Each number is 50 + 10 x the weight over its row's rms, rounded and kept within 0 to 99. Layers, rows and columns count from 0. The size before them is the row's rms in percent of the matrix's.

# layer 5 MLP gate, 704x256, rms 0.168, rows 666-687, columns 0-63
095:57 46 56 59 51 53 45 44 51 41 34 69 54 56 45 54 62 53 45 55 50 52 39 41 51 48 50 62 34 49 27 41 58 61 49 57 45 66 62 63 46 34 51 57 47 41 55 49 54 57 72 40 66 62 62 56 38 52 57 49 53 45 47 60
091:70 53 56 40 48 61 52 46 50 53 38 49 55 64 50 72 56 56 64 39 48 52 53 61 45 40 49 39 45 54 31 56 46 45 57 65 41 57 50 48 53 43 59 38 54 72 35 43 60 46 55 54 67 51 56 47 68 41 67 47 38 57 45 42
110:63 39 46 35 39 51 58 57 34 45 46 50 55 50 62 46 45 45 50 37 51 61 55 50 56 67 52 72 69 50 43 54 55 51 59 45 46 57 38 64 46 61 41 46 45 39 42 62 30 50 34 57 58 53 56 63 54 45 41 44 57 46 59 30
099:31 39 57 38 36 59 67 60 56 49 51 41 56 72 41 59 51 62 51 52 62 59 44 51 62 52 59 40 56 58 44 39 64 55 42 55 51 52 56 38 54 40 50 70 51 71 44 67 58 43 42 35 46 56 49 63 69 70 63 36 49 49 70 44
105:44 66 58 36 56 45 34 52 28 59 53 49 51 55 45 44 59 37 63 52 74 42 57 47 41 48 49 47 70 50 54 58 39 54 43 45 31 48 34 38 29 61 53 29 61 52 67 68 52 40 35 39 57 46 53 55 57 53 51 58 47 40 64 52
104:62 55 48 48 46 34 57 44 64 60 26 44 52 53 46 49 52 58 55 46 52 31 37 52 54 62 58 45 42 36 59 47 36 40 48 58 41 62 66 43 46 46 47 52 37 52 53 65 58 48 63 77 37 55 61 56 44 60 41 48 60 59 49 47
092:63 72 59 48 40 45 62 43 50 46 60 48 58 53 42 39 51 42 62 42 43 55 38 53 55 45 54 51 55 40 54 51 66 56 56 68 45 45 58 40 52 50 28 54 50 48 51 39 73 41 29 53 68 63 62 57 50 46 46 47 57 45 57 64
102:43 40 54 31 34 61 72 63 37 27 46 47 61 33 59 49 46 55 53 26 45 52 61 52 48 67 63 55 44 64 61 48 62 45 53 58 54 45 40 54 53 58 56 35 54 56 51 59 54 40 50 37 37 51 42 72 52 53 60 43 30 54 51 36
109:49 58 53 63 66 62 53 33 47 43 57 48 49 38 34 56 53 50 52 51 57 56 54 56 47 50 42 73 41 58 66 52 48 41 56 43 51 64 47 45 69 44 31 76 59 49 39 47 65 38 30 44 44 57 69 54 48 64 55 54 55 42 65 57
096:58 46 42 29 48 34 63 58 44 60 55 51 47 36 19 48 63 42 62 48 56 52 50 63 56 54 49 56 49 48 60 50 50 49 46 34 56 51 51 58 42 46 57 59 57 46 49 50 45 43 42 61 39 44 42 56 51 46 48 57 53 70 35 38
092:58 22 64 56 54 45 38 49 52 39 63 68 36 65 47 64 47 45 46 67 57 56 38 49 51 44 58 49 32 51 47 48 66 62 51 43 54 51 32 52 42 39 67 54 53 43 52 46 59 28 57 62 36 46 49 50 42 49 73 52 39 51 57 40
097:45 53 39 40 65 54 65 52 54 55 46 29 50 64 52 34 47 34 49 34 41 61 49 54 55 38 60 21 60 65 50 44 69 39 49 57 66 38 38 44 69 55 45 55 60 43 53 43 60 52 48 58 20 51 39 56 59 50 52 47 58 45 66 50
114:39 62 40 52 41 56 63 34 67 58 51 62 49 60 40 57 41 52 61 53 41 48 47 39 36 58 41 48 57 75 48 25 38 49 60 61 64 54 45 35 56 43 53 67 64 59 48 48 58 57 51 57 37 50 67 54 38 56 42 35 47 60 69 46
103:61 46 41 55 51 64 44 49 58 38 55 51 69 49 63 68 59 62 47 65 42 61 42 53 46 46 62 49 58 55 52 51 46 61 45 37 55 45 58 55 35 50 56 44 56 81 36 41 70 45 60 54 40 41 48 61 40 47 53 35 41 56 59 53
096:51 33 57 34 45 54 63 52 54 58 48 61 50 61 42 57 28 60 61 55 65 48 41 49 57 40 61 46 61 50 56 50 46 51 46 62 66 64 54 31 57 35 45 64 42 58 46 43 47 46 42 52 35 56 46 51 47 46 51 49 48 65 38 20
097:77 44 42 56 45 45 63 48 45 68 46 57 48 37 41 47 59 57 39 39 45 40 77 68 45 38 64 61 57 55 53 52 54 27 48 46 41 43 49 37 44 47 69 53 36 29 40 44 36 44 50 50 55 50 54 52 54 72 47 41 48 68 70 64
105:52 47 62 54 58 60 46 33 42 47 45 63 47 34 62 77 48 48 51 48 46 43 45 28 47 15 48 66 34 49 33 44 46 51 37 45 51 76 50 23 65 27 63 44 59 59 33 42 45 48 59 52 46 47 52 65 52 54 63 61 54 49 56 45
094:54 48 61 41 41 38 51 63 30 60 32 36 59 45 46 47 46 59 67 57 49 49 48 59 55 46 67 56 42 47 46 52 44 45 35 49 45 46 66 59 32 36 63 48 41 62 54 62 56 53 57 60 52 48 58 52 53 52 50 39 45 56 50 55
102:67 46 65 54 44 59 49 43 30 45 40 54 49 54 55 69 57 36 43 38 42 63 37 45 56 57 35 46 44 37 49 42 51 42 66 44 48 64 42 41 71 65 37 46 41 55 57 61 52 58 63 63 46 65 68 49 58 70 55 52 58 46 59 31
105:42 47 50 45 52 44 50 49 42 46 44 38 49 50 56 49 61 50 37 35 67 63 62 61 59 61 45 55 52 64 34 54 51 49 63 33 36 70 46 55 52 48 56 39 43 48 39 47 46 56 51 38 46 33 30 46 49 53 55 60 54 67 61 63
116:63 52 43 39 53 50 45 38 51 36 52 46 57 42 41 55 41 55 34 63 67 62 66 58 53 43 39 39 54 51 70 40 41 49 37 60 40 42 63 58 66 61 54 56 64 60 44 29 46 54 45 57 55 41 57 45 56 55 59 60 49 45 44 56
111:63 47 71 39 47 46 48 54 31 53 48 48 46 55 46 41 62 54 58 54 63 43 49 46 50 37 56 48 37 55 72 68 44 49 57 62 48 58 39 54 64 37 50 50 52 43 53 46 44 61 44 41 58 51 62 40 46 54 58 34 49 51 58 64